Weights of a small transformer language model.
Size: 21 layers, 8 heads of 32, MLP 1024 squared ReLU, vocabulary 2083, 10.8M parameters.
Architecture: RMSNorm before each block, no biases in attention or MLP, embeddings untied during training, normalized queries and keys, local attention windows, shifted keys, attention sinks, hashed n-gram embeddings, a smear gate, an embedding shortcut, capped logits.
Training: a variant of Muon for these matrices, 14169 steps.
Each number is 128 + 24 x the weight over its row's rms, rounded and kept within 0 to 255. Layers, rows and columns count from 0. The size above them is the row's rms in percent of the matrix's.

# layer 17 attention query, 256x128, rms 0.186, rows 0-31, columns 0-63
size [ 85  82  73 119 112 124 118  72 100 126  96  96 111 100 113 107 106 109 122  97 116 104 105 110 107  94 102 108  95 113 108 104]
[[132  60 110 154 118  97 155 119 108 120  90 153  98 167  85 137 126 112 118 152 116 149 101 130 102 126 136 199 118 137 159 139 125  73 123 155  65 114 154 124 132 157 148 143 100 104 105 149 127 142 138 145 138 135 124 163  88 123 131 128 146 136 133 130]
 [123 137 141 140 137 160 106 116 147 107 138 124 136  95 125 101 153  85  87 141 139  81 154 171 166 181 124 113 127 131 133 101 150 136 132 103 212 102 115 109 139 120 134 120 115 145 157 121 115 128 111 140 131 132 176 147 131 134 129 133 110 139 148 109]
 [120  93 104 129 133 103 138  83 110 114 159 148 114 156 141 153 130 120 131  91 130  92 112 161 160 103 121 131 124 138 126 116 137 126  90 130 123 102 132 134 102 111 157 109 124 137 145 126 128 114 113 147 155 154 104  71  95  90 119 164 128 148 144 118]
 [127 123 128 160 134 113 116  79  80  72 155 110 103 114 134 134 121  79 109 112 130 107 147 164 140 172 103 124 129 135 130  79 134 138 145 123 192 103 131 131 121 104 130 122 118 152 135 145 115 149 131 150 130 124 144 122 161 127 130 137  94 143 175 114]
 [126 116 135 143 112 116 112 136 114 136  76 151 169 128 122 120 116 166 125 200 135 179 145  97 130 167  98 104 109 107 148 173 139 140 162 119 150 170 126 132 140 117  92 127 131 100 129 119 143 121 158 111 128  88 168 194 126 126 152 110 128 138 110 105]
 [134 143 138 100 122 119 155 189 151 117  74 148 109 106 122 103 146 184 142 148 135 136 103 108 138  78 154 128 112 125 109 177 123 140 105 114  80 134  99 120 116 152 116 169 154 145 125 117 174 157 139 107 143 143 112 134  99 129 127 100 130  99  81 130]
 [133 140 132 130 165 126 128 171 160 114  76 139 132 150 141 119 125 125 151 148 144 186 117 110 151  73 115 144 125 140 135 127 138 151  84 115  52 121 135 164 140 146 113 140 166 109 128  79 171 138 160 104 126 127 135 151 100 102 102  97 144 103  94 143]
 [125 157 158  94 103 144 113 118  91 166 133  97 104 102 145 118 162 143 135  91 136 114 103 120 102 119 158  91 148 109 121 119 147 128 114  95 118 129 140 104 129 134 126 156 128 123 152 209 106 175 114 130 126 134 118  92 101 161 124 117 102 113 128 133]
 [156 126 107  81 123 143 109 122 111 144 152 124 171  96 111 146 130 144 131 127 138  91 131 158 125 114 147 152 124 130 183 164 110 145 161 132 114 120  89 131 119 134 106  99 117 171 103 170 148 180 134  91 142 127 113 170 116 156 148 132 121 169 110 132]
 [121  94 144 115 128 163 151 130 147 107  98 152  90 118 128 123 174 135 107 128 113 136 100  80 118 130 116 131 161 146 124 112 138 161 118 169 117 139 142 113 135  99 116 165 131 113 108 115 133 147  99 101 135 101 136 108  98 142 128 103 136 109 112 136]
 [118 134 121 142 135 100 135 136 106 117 148 152 136 101 104 132 113 112  80 131 106  97 146 115 114 152 135 157 160 109  75 194 152 139 110 153 119 108 153 109 121 150 112 145 143 178 168 142 164 134 191 173  98 137 120 125 172  94 140 152 100 154 132 150]
 [131 128 122 159 126 118 119 117 131 135 122 123 107 133 120 105 129 109 163 112 106 104  78  95 138 149 143  89 168 129  83  85 169 112  86 105  73 127 113 131 149 106 136 164 137 160 136  58 104 146 112  96 134 101 132 113 107 150 149 120 154 120 137 141]
 [143 127 116 127  92 128 153  96 124 135 154 131 186 134 162 147 165 132 105 151 145  87 121 130 107 152 130 141 144 138 103 168 123 129 107 107 154 102 128 116 144 137 142  91 116 111 143 127 103  90 114 138 121 137 126 139 131  60  80 166 150 115 130 106]
 [133 132 166 129 125 141  83 165 141 161 101  99  87 115 146 162 131 122 101 155 126 135 130 110 175 155 140 164 110 113 116 155 135 158 109 106 155 112 121  84 141 100 150  96 120  87 150 173 114 111 131 131 137 109 114 135 142 163 138 106 110 124 129 145]
 [110 118 140 156 107 130 133 129  86  96 125 119 105 151 111 102 104 141 127 173 101 101 144 120 115  90 119 131 129 120 123 134 142 123 150 165 185 156 120 123 125 150 138 137 128 172 146 132 148 157 152 179 127 164 123 134 141 176 119 172 152 140 109 116]
 [118 126 139 158 116 105 122 138 129 173 141 159 145 172 114 141 102 115  88 171  89 141 129 160 113 170 138 160 126 131 120 126 125  56 122  97 159 180 124  91  49 106 137 105 137 155 107 138 161 111 106 150 139 115 122 116  99 114 127 116 175 137 122 131]
 [174 158 145 164 128 116 140 113 151 145 132 101 127 113 171 135 125 121 109 132 130 134 106 114 149 119  93  82  97 113 107 141 131  96 119 100 113 129  87 172 138 130 121 103 106  86 144 179  97 147 112 165 124  95 162 138 129 112 151 109 148 158 176 166]
 [109 101 140 114 121 146 133 114 134 102 120 100 119 122 109 119 120 121 110  92  85 116 169 106  84 138 105 130 125 137 153 163 128 135 110 203 107 125 111 147 154 108 130 126 105 119  88 146 141 144  93 119 110  98 160 113 156 133 105 117 131 148  97 134]
 [131 154 199 102 108 132 123 121  94 140 176 102 112 143 195 138 124 115 133 134 108 113 156 140 138 108 130 140 172 129  72 117 137 127 129 141 119 117 142 131 147 143 128 127 121 101 161 114  86 100 118 108  93 133 131 103 181 169 121 146 130 115 108 133]
 [134 117 134 146 115  41 102 155 126 195 111 137 101  88 185 131 151 104 124 112 133 122 152 127 152 123 142  88 135  93  97 135 111 162 120 127  95 113 138 114 111 132 125 144 170  85 114  97 123  96 127 156  80 119 147 139 139 109 112 117 123 120 107 113]
 [150 125 132 131 157 141 170 115 104 141 105 152 126 151 122 138 156 104 144 112 114 148 132 123 115  89 128  81  98 113  92 139 121  64 100 102 104 122 108  88 113 161 130 169 158 146  81 129 115  84 143 114 112 165 121 110 104 128 153 107 140 148 129 155]
 [146 131 151 137 102 108 145 147 121  67  70 119 168 136 127 120 110 140 139 145 121 160 178 134 166  98  97 148 154 117 136 114 146 115 160 111 137 136 131 169 123 129 167 129 103 151 160  51  79 144 125 158 172 159 146 145  84 110 166 108 141 154 157 121]
 [116 103 168 134 102  90 125  98 131 133  96 153  61 117 145 135 132 131 135  89 178 148 111 133 160 101 111 135 177 129  90  66  89 133 109 152 140  82  87 112 131 122 122 125 150 138 126 140  86  82 154 123 106 122 151 109 141 142 197  99  96 111 116 127]
 [132 137 116 121 107 100 141 136 151  78 114 116  87 159 131 126 121 124 106 123 117 144  99 120 122 140 147 149 126 122  91 152 135 153 121 160 103 147 128 111 133 129 153 169 129 120 120 197 151 174 157 140 152 137 119  83  68  96 131 109 114  83  96 136]
 [117 126 118 122 124  81 123 107 123 126 130 140 111 153 130  78 141 157 156  78 101 138 156  99 115 137 116 176  88 155 103 136 114 130 142  96 139 142  89 163  97 123 157 158 152 134 104 136 168 129 112 141 125 107 141 111 169 138 113 115 134 133 132 138]
 [136 140 136 137  87 130 137 171 129 131 114 101 157 131 147 111 140 168 166 142 131 190 101 114  61 121 152 113 132 102 132 170 160 150 149 122 141 106 113  91  89 162  63 177 134 118 154  96 105 138 124 115  90 140 139 138 162 109 120 134 137  94 146 141]
 [100 150 116 142  99 134 165 112 123 124 161 132 112 140 119 176 157 132 168 162 154 136 125 146 134 100 179 143 168 138 127 104 151 152 105 139 123  93 162 135  97 110 119 148 175 155 179 129 153 142 123 106  83 131 129 111 167 104 159 139 125 131 124  80]
 [154  78 138 118 151  93 128 138 139 138 147 135 151 140 174 111 121  88 127  89  86  86 119 120 137 152 111 128 107 143 144 115 183 104 113 107 148  90 138 122 122 109 116 113 127 167 110 129 138 154 151 140 127 105 148 106 131 137 151 138 123 134 132 134]
 [160  98 156 133 141  96  79 140 154 134 143 127 133 134 165 106 121 129 122 129 128 106 109 156 143 107 136 123 134 115 165 156 132 103 123 116 143 142 110 146 110 136 145 150  94 108 129 121 192 108 168 170 121 133 164 144 154 143 134 139 134 108 115 169]
 [ 90 135 133  65 133 109 133  87  67 116 111  88 122 143 156 115  95 164 138  81 124 122 118  97 113  94 137 124 143 108  99 149 141 137 130 110 159  99 151 139 123 134 134 109 148 122 179 122 101  93 136 143 145 144 121 152 203 123 116 105 137 142 135 117]
 [143 168 141 152 116 132 141 106 126 108 139  90 176 100 127 146 139 107 130 126 118 121 168 139 143 131  92 141 118 100 132 164 158 131 121 120 121 143 135 124 133  89 125 124 150 123 123 136 115 118 166 143 130  99 116  87 124 110 154 150 119 149 119  87]
 [103 122 153 164  95 146 143 153 147 138 119 136 147 104 124 130 179 150 131 146 158 117 153 165  67 101 137 116 123 112 177 166 101 119 183 161 120 123 153 111 164 102 115 115 132 151 112 174  90  97 133 124 158 102 137 142 119  81  99 120 128 135 137  80]]
# layer 17 attention key, 256x128, rms 0.179, rows 0-31, columns 0-63
size [ 87  56  82 103 122  77  80 138 123 107 106 117 120 120 101 107 115 105 108 107 109 109 113  97 108 100 109 106 104 110 107 104]
[[ 75 137 144  91 133 142 117 137 125  90 117 106 156 170 172 133 157 112  88 184 109 115 127 125 158 160 124 187 129 132  95  80 166 158 123 150 160 128 131 138 184 124 133 123 100 132 141 105 115 107 154 137 114 115 100 135  94 128 165 144 130  99 112 129]
 [151 118 100 168 132  94 118 128 124 161 106 169  92 118 132 109  77  96 113 123 155 123 133 115 134 145  98  92  85 161  79 156 143  91 106 148 127 118 145 162  90 141 110 137 200 134 127  78 133 128 179 137 119 116 135 112 131 138 112  99 134 120 120 140]
 [142 141 116 134 111 134 154  97 114 121  89 147 124  37 115 132 110 139 142 105 139  97 121 123 112 142 104 121 137 163 136 124 113  83 104 136 159 137 141 123 116 121 133 110 146 161 158  83 192 154 104 140  93 115 173 149 159 184 119 119 149 117 105 117]
 [159 105 114 174 141 141 157  63 102 129  80 133 116  72  69 150  87 148 131 113 121 112 106 142 146 113 120  76 117 128 110  94 120 109 113 110  82 112 128 101 119 128 136 117 154 139 145 148 130 160  96 155 135  96 166 133 137 135 101 141 181 145 118 114]
 [119 115 154  93 129 119  85 161 166 103 136 127 135 171 149  89 152 114 114 126 130 136 166 140 125  55 142 122 151  86 112 135 119 109 158 149 134 145 116 130 102 150 130 132 113  91  91 154 108 131 176  99 177 117 113  99 103 111 134 119  91 138 136 137]
 [125 128 117  87 135 125 107 107 134 133 111  99 100 148 153 104 128 170 112 119  97 177 161 150  97 102 143 157 152 107 144 119 147  99 130 133 111 110 136 109  70 120 153 175 113 140 110 147 143 135 111 120 165 132 143 118 137 120 100  99 136 154 120 115]
 [117 125 124  68 145 110  93 157 148  96 131 139 114 142 136  93 150 127 128 115 133 145 154 155 126  97 132 114 160 122 107 107 148 105 142 146 118 163 142 117  82 141 136 127 116 111 108 150 161 152 178  94 153 129 127  90 124 139 124 100  82 152 102 142]
 [137 132 107 138 120 163 143  73 117 152 124 125 129 112  79 149 112 175 125  91 134 146 123 121  99 184 133 117 127  98 155 160 119 139 102 102 126  99 115 102 111 108 133 154 111 164 140 147 129 153 119 151 129 131 145 109 147 125 109 130 153 148 108 113]
 [134 121  77 114 147 153 171 127 153 153 124 106  99 144 129 151 145 130 117 154  89 127  78 111 149 121 128 123 110 131  90  93 143 167  73 125  93  90 154 130 138 110  91 145 154  96 161  83 113 124 139 132  65 169 149 147 153 125 126 156 131  90 132 167]
 [ 58  82 106 118 126 114 155 162  90 124 159 118 134 157 161 138 124 128 116 127 133 120 146  95 123  95 143 122 157 128 120 136 115 186 102 113 145 119 127 133 159 110  96 127 132 106 123  84 136  99 114  89 128 119  98 124 164 115 126 170 111  94 173 122]
 [166  82  91 120 170  99 143 114 124  78 105 133 110  85 112 148 105 151 124 127  95  77 132 101 122 135 130 124 155 131 157  95 147  83 142 124 182 150 142  96 149  80 123 129 157 182 102  58 139 180 123 120 147 140 121 132 130 126 178 132 114 156 105 112]
 [140 140 101 135 125 170 122 140 127 100 123 110 131 130 126 157 121  98 147 177  92 140  63 111 160 177 107 134 139 156 131 133 134 176 110 126 120 107 127 117 135 106 117 105 144 118 177  60 101 148 142 114 108 141 100 144 162 149 152 139 168 112 124  98]
 [128 136  94 128 113 100 141 118 111 112 118 110 125  99  92 106 136 142 134  85  99 129 120 134 121  94 127 139 109 156 138 142  98  77 120 136  97 158 117  86 108 136 120 117 152 149 116 114 154 146 162 152 153 142 132 141 109 102  96 132 128 154 159 104]
 [ 77 132 154 129 137  95 138 147 121 109 153 147  89 122 158 132 162 152  86 160 115 137  73 122 150 147 142 116 112 122  98 110 120 149 100 110 119  78 145 120 146  95 105 163 151 149 122  90 137 115 161 152  84 128 158 142 128 123 118 118 130  95 148 145]
 [102 135 129 102 138  93 168 120 111 155 143 121  90 131 128 114 126 114 123  97  77 154 166 112 129 159 116  54 117 132 127 160 152 166 110 138 115 171 153 103  79 155  99 134 116 135 112 164 125 140 118  94 144 104 176 122 164 119 150 119 118 132 157 103]
 [110 121 114 165 130 141 184  74 158 105 140 163 156 181 135  71 112 119 170 100 117 188 135 125 112 110 119 121 131  88 128 134 132 143 144  92 175 144 100 152 159 153 142 125 133 125 144  87 147  89 144 158 112 140 102 121 107 116 163 134 120 113 114 137]
 [125 125 178 119 110  89 136 106 106 122 142 143 114 160 144 106 102 143 161 118 123 162 111 134 139  58 135  95 105 119 126  87 128 101 166 106 108 153 129  98 104 114 140 113 132 167  98 101 133 132 118 141 172  97 154 145 119 134 136 138 127 109 131 162]
 [141 102 126 116 117 135 113 107 133 111 119 132 123 136  74  96  89 126  76  80 130  82 120 100 144 126 159 135 135  98 110 131 122 101  94 109  99 124 122 105 147 132 134 114 124 142 143  84 157 134 101  69 126 105  85  89 108 156 119 131 111 131  94 143]
 [166 147  88 110 103 148 151 124  85 105 156 105 129 106 150  90 125 101 142 143 117 103 138 137 121 118 133 125 155 132 171 138 158 121 143 149  73 179 161 156 121 144 141 126 135  89 107 121 179  98 120 125 148 125 148 110 146 130 145 161  86 158 110 142]
 [106 147 109 135 144 115 133 139 101 146 118 151 120 123 135 144 157 127  99 140 157 143 158 155  99 158 109 105 125 124  91 128 129 113 130 118 132 161 127 144 116 130 142 136 190 100 173 147 145 137 149 125 124 112  93  77 178 147 102 130 145 149 133 139]
 [123 163 115 114 135 102 143 128 128 192 154 162 124  74 120 139 110 140 195 146 122 160 126 124 159 152 156 121 107 149 144 136  99  96 140  95 125 121 122 114 133 164 151 145 116  99 127 134 157 134  88 137 102 174 115 119  84 115 133 102 153 141 130 129]
 [120 109 105 125 160  73 141 140 109 107 150 117  87 117 160 130 119 110 102 160 130 154 127 151 121 138 130 133 166 183 134 112 154  88 135 133 116 119 101 139  88 102 143 128 103 148  80 120 102 158  87 127 130 137 157 152 140 107 142 145 124 161 117 126]
 [107 138 125 112 163  93  90 124 100 112 135  78 122 107 145 115 162 102  93  93 152 107 167 138 102  87 126  76 121 147 117 101 155 146 186 139 125 132 132 114 134 120 132 128 131 130 119 105 163 154 131 121 108 138 157 106 120 104 113 102 152 107 130 130]
 [114 113 147 176 129  60 116 132 123 160 148 145 105 156 167 103 105 100 101 155 122 118  93 126 147 108 161 188 100  76 138 133 128 176 128 121 102 108 154 117 129 106 116 141 146 106 128 146 121 120 185 143 120 134 148 116 107 143 158 186  73 120 157 112]
 [155 120  99 124 139 130 159 105 157 139 110 163 104 146 135 191  90 109 119 135  90 108 135 133 168 124 109 186 171 112 144 111 141 138 131 149 144  93 146 114 146 130 135 138 118 113 148 162 138 124 128 107 127 142 128 114 156 155  84 111 122 147 145 129]
 [125 122 139 125 147 136 142 150 134  93 116 151 138 112 148 123 123 145 144 107 128 131 107 103 122 111 132  89 112 135 103 142 155 179 186 148 149 180 139 127 190 109 129 134 152  88 118 147 151 143 123 146  81 138 104 167  93 157 123 127 135  99 142 150]
 [ 83 153 147 125  84 125 110 155  84 101 144 113 137  76 135  63 154 174 137 142 142 149 138 145  92 124 157  53 111 155 105 171 108 136 104  98 168 139 113 113 166 106 136  98 149 133 124 104 111 121 113 117 136 143 134 167 151 147 120  80 135 139 134 142]
 [143 153 157 124 114 145 126 130 158 164 130 132 153 139 117  89 149  96 124 166  94 137 137 130 103 220 117 100  97 154 123 153 151  89 130 148 138 151 154 114 133 122  95 117 122 147 172  91 144 150 167 122 127 109 122 183 142 148 146 101 151 127 141 121]
 [164 110 112 128 136 142 132 159 143 133 127 127 136 192  88 123  65 101 110  95 112  93 138 122 132 118 123 127 146 156 105 125 122 162  96 122 135  87 142 122 178 128 137 147 118 147 120 139  82 129 122 157  95 147 116 151 119 145 125 113 144 120 160 133]
 [ 96 133 155 149 151 106 133 136  93  95 148 120 100 114 113 171 125 118 171 115  96 109 111 113 152 134 130 141 117 189  71 141 128 102 131 136 144  94 116  84 174 165 145 133 123 145 186 145 148 120 122 112 103 145 138 111 155 122 102 136 110 104 111 105]
 [152 152 138 155 127  74  73 127 104 163 130 175 169 132 116 141 115 172 131 164 159 158 152 158  93 129 125  91 148 119 161 106 116 108 141 102  93 118 107 170 100 118 154 111 138 166 105 119 115 160 113 137 123 138 103  92 127 132 120 128 157 171 157 142]
 [105 179 113 152 132  99 135 140 138 133 123 136 126 154 143 154 132 101 147 150 129 151 106 154 138 161 124 196 106 155 120 121 152 128 132 143 105 168 119 117 155 100 128 117 128 126 122  81 143 167 141 105  91 160 129 134 131 151 146 150 110 116 160 113]]
# layer 17 attention value, 256x128, rms 0.224, rows 0-20, columns 0-63
size [103  84  80  80  83  91  90  91  90  95  87  94  85  84  79 103  88  96  88  85  85]
[[100 104 158 136 181 146 131 124 130 109 106  93 123 115 139 131 111 126 108 135  77 145 106 121  85  89 118 122 130 109 146 125 155 110 130 148  83 130 124 109 144 100 216 139 116 150  85 168 177 136 122 136 170 131 139 117  74 123 123 107 163 127 102 154]
 [ 96 123 125 116  95 136  94 119 116 130 106 108 155 119 136 120 162  99 155  91 184 143  79 121 130 162 112 116 141 150 112 163  90 139 121 156 160 100 124 123 104 133 144 141 130  91  94 133 120 150 108 106 160  83 114 126 126 127 146 133 158 160 111 129]
 [153 135  89  87 121 126 125 142 145 100  82 108 149 111 108 136 130 157 125  99  96 137  88 129 125 128 163 101 129 155 143  52 128 136 157 154  91 125 106 155 157 106 157 151 126 162 107 116  92 156 124 114  88 141 161 140 144 156 102  90 143 109 126  99]
 [126 136 135  79  96 113 129  94 143 137  86  93 130 111 124 166 138 153 130 164 121 112 129 152 129 122 127  97 136 101  96 174 126 100  77  78  43 140 113 129 120 127 110 129 151 125 141 100 115  97 110  93 160  86 100 133 147 171 140 145 158 167 124 130]
 [149 109 121 111 125  82 110 117 100 134 102 125 110  94 149 123 130 124 103 124 100 119 120 136 129  74 133  97  98 124 140 142  84 139 142 133 134 111 133  79  98 130 102 123 136 169 142 120 168 177 192 131  99 115  94 139 120 133 116 128 127 140 132 105]
 [125 112 171 152 127 160 105 127 142 136 103 171 133 105 118 163 156 110 124  95  86 162 135 160 152 106 125 116  91 148 150 114 141  86 126 159 141 117 138 137 176 153 125 128 105 116 126 102 158 124 103 116 157 138 109 112 116 120 175 154 123 144 158 189]
 [127 142 162 106 112 143 157  89 114  96 141 131 116 100 145 140 122  98 121 118  93  97 146 128 110 101 135 130 113 133 120 148 144 164 147 109 157 109  83 124 113 161 102  88 122 125 149 150  99  98 163 131 123 155 152 157 201 143 175 185 135 104 152  84]
 [141 118 163 182 115 119 168 131 165 135 115 187 125 140 136 104 150 154 120 126 123 116 116 142 168 100 116 134 111  86 102 129 141 131 106 120 112 130 137 136 112  86 139 170 142 178 133 124 143  85 129 140 127 125  64 138 118 115 190  80 156 147 123 134]
 [114 104 131 126 129  77 122 130 105 151 126 131 144 166 137 121 120 123 149 121 125 164 186 148 123 145 140 150 154 120 170  70 123 117 119  95 138 147 170 153 123  90 104  99 100 113 144  87 165 102 143 120 114 148 108 115 151 139 130 127 104 138 132  62]
 [167  79 140 133  86 125  85 163 149 142 136 126  92  61 112 145 149 114 120 142  94 135 128 134 163 125 118 121 147 118 128 126  98 138 109 123 105 145 138 126 158  98 146 129 128 108  62 129 128 124 109 131 153 137 151 141  90  87  86 103 121 100  79 150]
 [ 81 118 121  89 113 103 139 136 103 144 111 103 116 147 184 106 159 138 130 103  70 129  74  99 127 108  77  99 125 112 148 135 133  94 147 135 117 141 142 131 152 106  92 102 134  93 133  93 111 118 133 100 133 142 135 146 138 155 138 107  96 149 141 114]
 [111 108 115 107 144 131  85 142 143 107 122  97 115 108 147 115 142 103 103 108 144 148 135 120 107 168  92 168 126 124 143  99 125 121 132 136 133 165 106 100 154 106 152 154 140 106 104 136 126 136 109 103 146 109 153 111  87 101 131 117 126 108 121 157]
 [135 135  86 131 125 141 123 150 137 158  97  74 150 122  97 157 109 131 110 128 111 112  86  81 131 143 124 113 108  93 134 130  86  99 163 144 139 106 102 118 174 101 163 151 113 101 130  95 130 107 109  97 120 123 158 146 128 112 127 123 127 148  80 156]
 [157 114 142 109  96 120 105 170 139 103 165 108  84 129 135  88 167 109 114  92 128 142 126 128 143 143  97 171 163 146 126 121 144 110 132 121 112 133 119 101 107 130 151 153 122 125 134 138 179 131  86 123 126 129 126 113 141 158 141 163 111  66 101 125]
 [143  92 173  87 174 123 154 146 105 143 119 123 130 140  81 164 159 143 147  96 115 145 132 113  94 111 122 139 100 137 121 144 121 156 144 137 122  81  81 146 124 137 119 108 118 145 144 121 164  81 115 161 125 116 118 133 155 122 151 104  96 113 115  86]
 [133 132 153 119 138 109 149 103 127 147 159 140 133 127 150 118 111 158 140 145 116 160 131 136 120 102 147  78 142 109 121 128  91 151 163 105 134 154 147 112  88 116  61 112  98  95 132 172 120 109 143 144  84 143 120 132 159 146 113 138 140 113 145  93]
 [119 126 140 130 140 139 135 180 132 128 133 131 111 143 119 112 113 142 181 157 140  84  92 162 140  89 101 144 148 108 117 110 137 134 117  64 117 102 103 131 140 142 139 111  97 152 131 111  89 104 125 155  61 152 142 130 133 151 167 123 128 156 125 137]
 [100 162 138 167 163 116 128  97 118 124 132 119 130 168 131 101 143 147 141  83 117 148 151 147 158 147 143 104 127 118 134 136 150 131 119 110  92 175 112 119 149 128 146 146 113 164 140 121 137 138 161 137 158 134 140 156 145 177  73 142  93 134 172 100]
 [135 138  84 135 130 134 127 120 121 121  77 116 111 115 142 134 144 129 134  65 188 145 150 119 141 129 148 153 114  97 151 139 139 114  92 129 165 123 119 106 157 135 149 147 143  87 118 127  89 119 123 131 140 136  90 167 159 130 135 156 160 131 114 150]
 [133 107 142 127 141 133 151 131 159 156 108  89 131 124 110 142 126  94  91 116  78 100 131 183 107 131 179 154 162 198 145 125 119 149 137 134  88 124 153  76 161 119  77  90 112 115 117  91 119 104 104 114 119 112 131 130  96 185 132 156 122 123 135 153]
 [125 127 112 143 157 130 152  95 107 123 139 134 141 178 110 161 133 129 108 124 114 124 110 128 145 109 145 134 106  93  97  93 112 133 129  92 178 136 105 126 134 140  90 144  92 129  93 114 150 136 130 129 149  89 132 110  79 133 148 103 145 154 158 140]]
# layer 17 attention output (transposed), 256x128, rms 0.198, rows 0-19, columns 0-63
size [111  85  82  82  80  94  95  90  91 104  90  96  78  86  82 119  85 104  88  86]
[[119 127 134 117 119 153 176 138 159 163  97 133 120 120 134 106 136 147 120 109 129 128 142 151 145 112 148  99 129 121 133 118 108 116 119 163  94 141 133  88 182 137 171 115 133 117  85 133 110 115 123 120 210 123 110 129  75 108 119 101 120 111 105 148]
 [164 101 104 108  95 155 145 113 131 138 129 136  83 102  91 160 139  87 153 127 138 124 128 102 165 180  86 113 124 157 107 105 146  93 115 161 172 158 117 120 123 127 139 163 131 138  98 163 142 140 110  82 138 105 162 105  93 122 109 146 167 136  91 123]
 [123 117 146 146 136 141 132 114 150  68 125 128 109 159 113 119 108 120 112 135 125 114 108 148 154 113 117 133 110 125 162 102 111 139 157 157 100 128 109 136 119 125 162 128 119 106 143 111 113 125 129 159 174 109 106 138 128 132 120 124 146 157 129 140]
 [109 127 155 140  99 107 153 126 158 171 145 139 133 132 134 104 124 166 116 111 124 121 155 156 107 155 141  95 147 111 102 153 105 113 139 145 159 113 131  79 126 161 162  92 140 116 112 179 140 114 132 156 136 134 187 143 106 106 115 139 140 121 114 150]
 [173 120 108 166 135 129 142 131 126 146 139 133 117 129 152 110 144 153 110 114 139 140 109 115 134  69 178 131 116 104  93 120  99 133 173 114 132 111 145 123 146 102 102 135  83 158 144 125 113 149 183 138  99 151  93 140 128 138 145 127 134 122 141  59]
 [135 137 126 160 109 113 108 145 138 150 108 100 150 146 139 134 176 134 112 115 116 115 165 195 117 137 149 124 116 115 132 120 119  84 113 106 155 175 147  84 111 106 140 116 113 105  98 127 100 152 128 118 124 153  61 126  70 133 147 122 152 125 157 156]
 [135 115 127 135 170  96 103 114 119 125 129 129 104 145 141 118 109 142 159 125 114 143 131 158 137 142 165  99  78  91 155 154 120 149  99 102 110 140 134 141  96 159 120 128 163 128 146 142 155 128 153 155  66 183 131 130 169 167 125 172 155 146 132 130]
 [ 88 158 128 151 138 113 125 110 123 124 115  91 161 125 117 126 104 112 136 114 100  88 129 173  91 109  91 153 137 124 132 111 109 119 125 119 132  84 131 123 169  78 163 105 127 111 125 133 115  92 107 100 153 155 129 164 130 101 158  91 139 120  90 143]
 [102 174  99 152 166  98  96 129  95 152 153 108 113 114 181 132 131 136 103 119 169 113 132 127 160 139  97 129 146  96 116 111 138 133 133 108 107 106 123  89  99 135  78 103 111 133 141  95 117 139 130 126  96 178 105 147 132 148 141 103 108 134 166 123]
 [140 100 126 129  97 138 137 169 166 113 110 120 132 109 101 149 118 124 101 105 130 134 100  96 137 110 130 138 121 155 157 129 137 132 105 155  97 121 148 118 146 111 130 119 168 144  66 127 110 131  93 119 151 117 150  99 161 136 130 129 112 120  86 141]
 [101 103 112 116 126 104  89  98 152 102 164 111 140 128 146  88 130 159 136 107 133 142 173 104 152 127  91 154 113  71 132 125 107 112 114  98 138 141 147  93 165  86 142 149 141 136 120 132 128 127 132 118 101 161 131 141 153 199 156 117 128 126 110 133]
 [113 117 148 115 106 167 122 148 168 113  69 120  94 141  84 164 142 146 100 119 128  97  99  83 135 111 111 134 129 143 131  80 104 174 147 149 126 145 123  87 127  91 148 163 134 134 106 123 105 136  84 110 189 111 115 133  88 147 113 109 139 122 105 129]
 [129  48 127  99 140 145 126 117 129 101 133  98 135 108 135 112  98 126 128 133  95 126 143  37 121 112 105 120 131 120 125 120 117 136 154 193 160 136 138 135 125 129 137 120 123 108 101 138 109 103 129  89 137 128 118 127 120 125  99 111 165 102 107 178]
 [118 146 108 145 137 132 100 147 133 145 104 120  77 138 113 131 143 124 151 126 140 111 114 105 109 114 129 116 132  82 147 107 153 139 133 131  89 108  88 143 103 111 138 156 165 136 140 118 120 152 139 152 142 152 123  95 126 105  86 108 136  96  98 123]
 [119 134 105 145 178 123 147 131  92 119 109 118 215 119 131 145 107 111  84 134 139 174 111 112 163  96 134 125  79 132 147 141 131 126 110 125 127 164 133 143 124 117 159 169 146 131 142 123 151 127  99 109 106 124 106 106 143 102 121 151 118 128 133  95]
 [127 164  97 140 129 101 102  96  90 134 144 130 116 116 156 149 123 152 150  97 122 114 129 108 161 126 123 137 120 134 119 141 129 100 107 103 135  84 121 133 145 120 144 148 151 126 165 117 136  92 139 131  72 110 147 143 220 135 135 149 166 156 127  88]
 [135 124 105  98 141  94 138 122 157 153 126 165 177 141 162 103 116 116 140  83 122 179 160 153 108  99  77 146 125  86 149 155 159  83 104 103 125 110 141 160 161 144 122 161 146 149 105 124 138 100 139 148  72 146  90 114 123 143 152 116 106 140 122 141]
 [ 86 138 141 194 152  85 123 106 127 134 118 123 154 129 133 105 158 150 122 125 130  86 149 169 145 118 102 118 163 142  69 120 130 113 134  91 119 145  99 107 142 159 107  82 105 122 173  95 133 121 132 126 139 124 136 119 110 172 118 150 113 178 128 143]
 [154 133 166 113 105 122 130 141 129 159 121 168 102 130 110 120 130 176 157 137  91 108 134 163 123  96 151  99 131 112 102 139 134 118 125 132 157 173 141  97 114 145 121 107 100 126 116 114 120 122 177 104 126 141 119 148 126  93 114 131 200 116 133 134]
 [114  74 135 143 180 131  82 160 145 144 141 115 124 103 194 123 157  78  98 147 148 126 105 169 129 113 151 111 124 130 144 123 122 113 101 172  85 128 142 121 117 145 143 137 136 127 100 118 132  83 160 140  88 160 118 109 103 101 102 134 118 116 112 115]]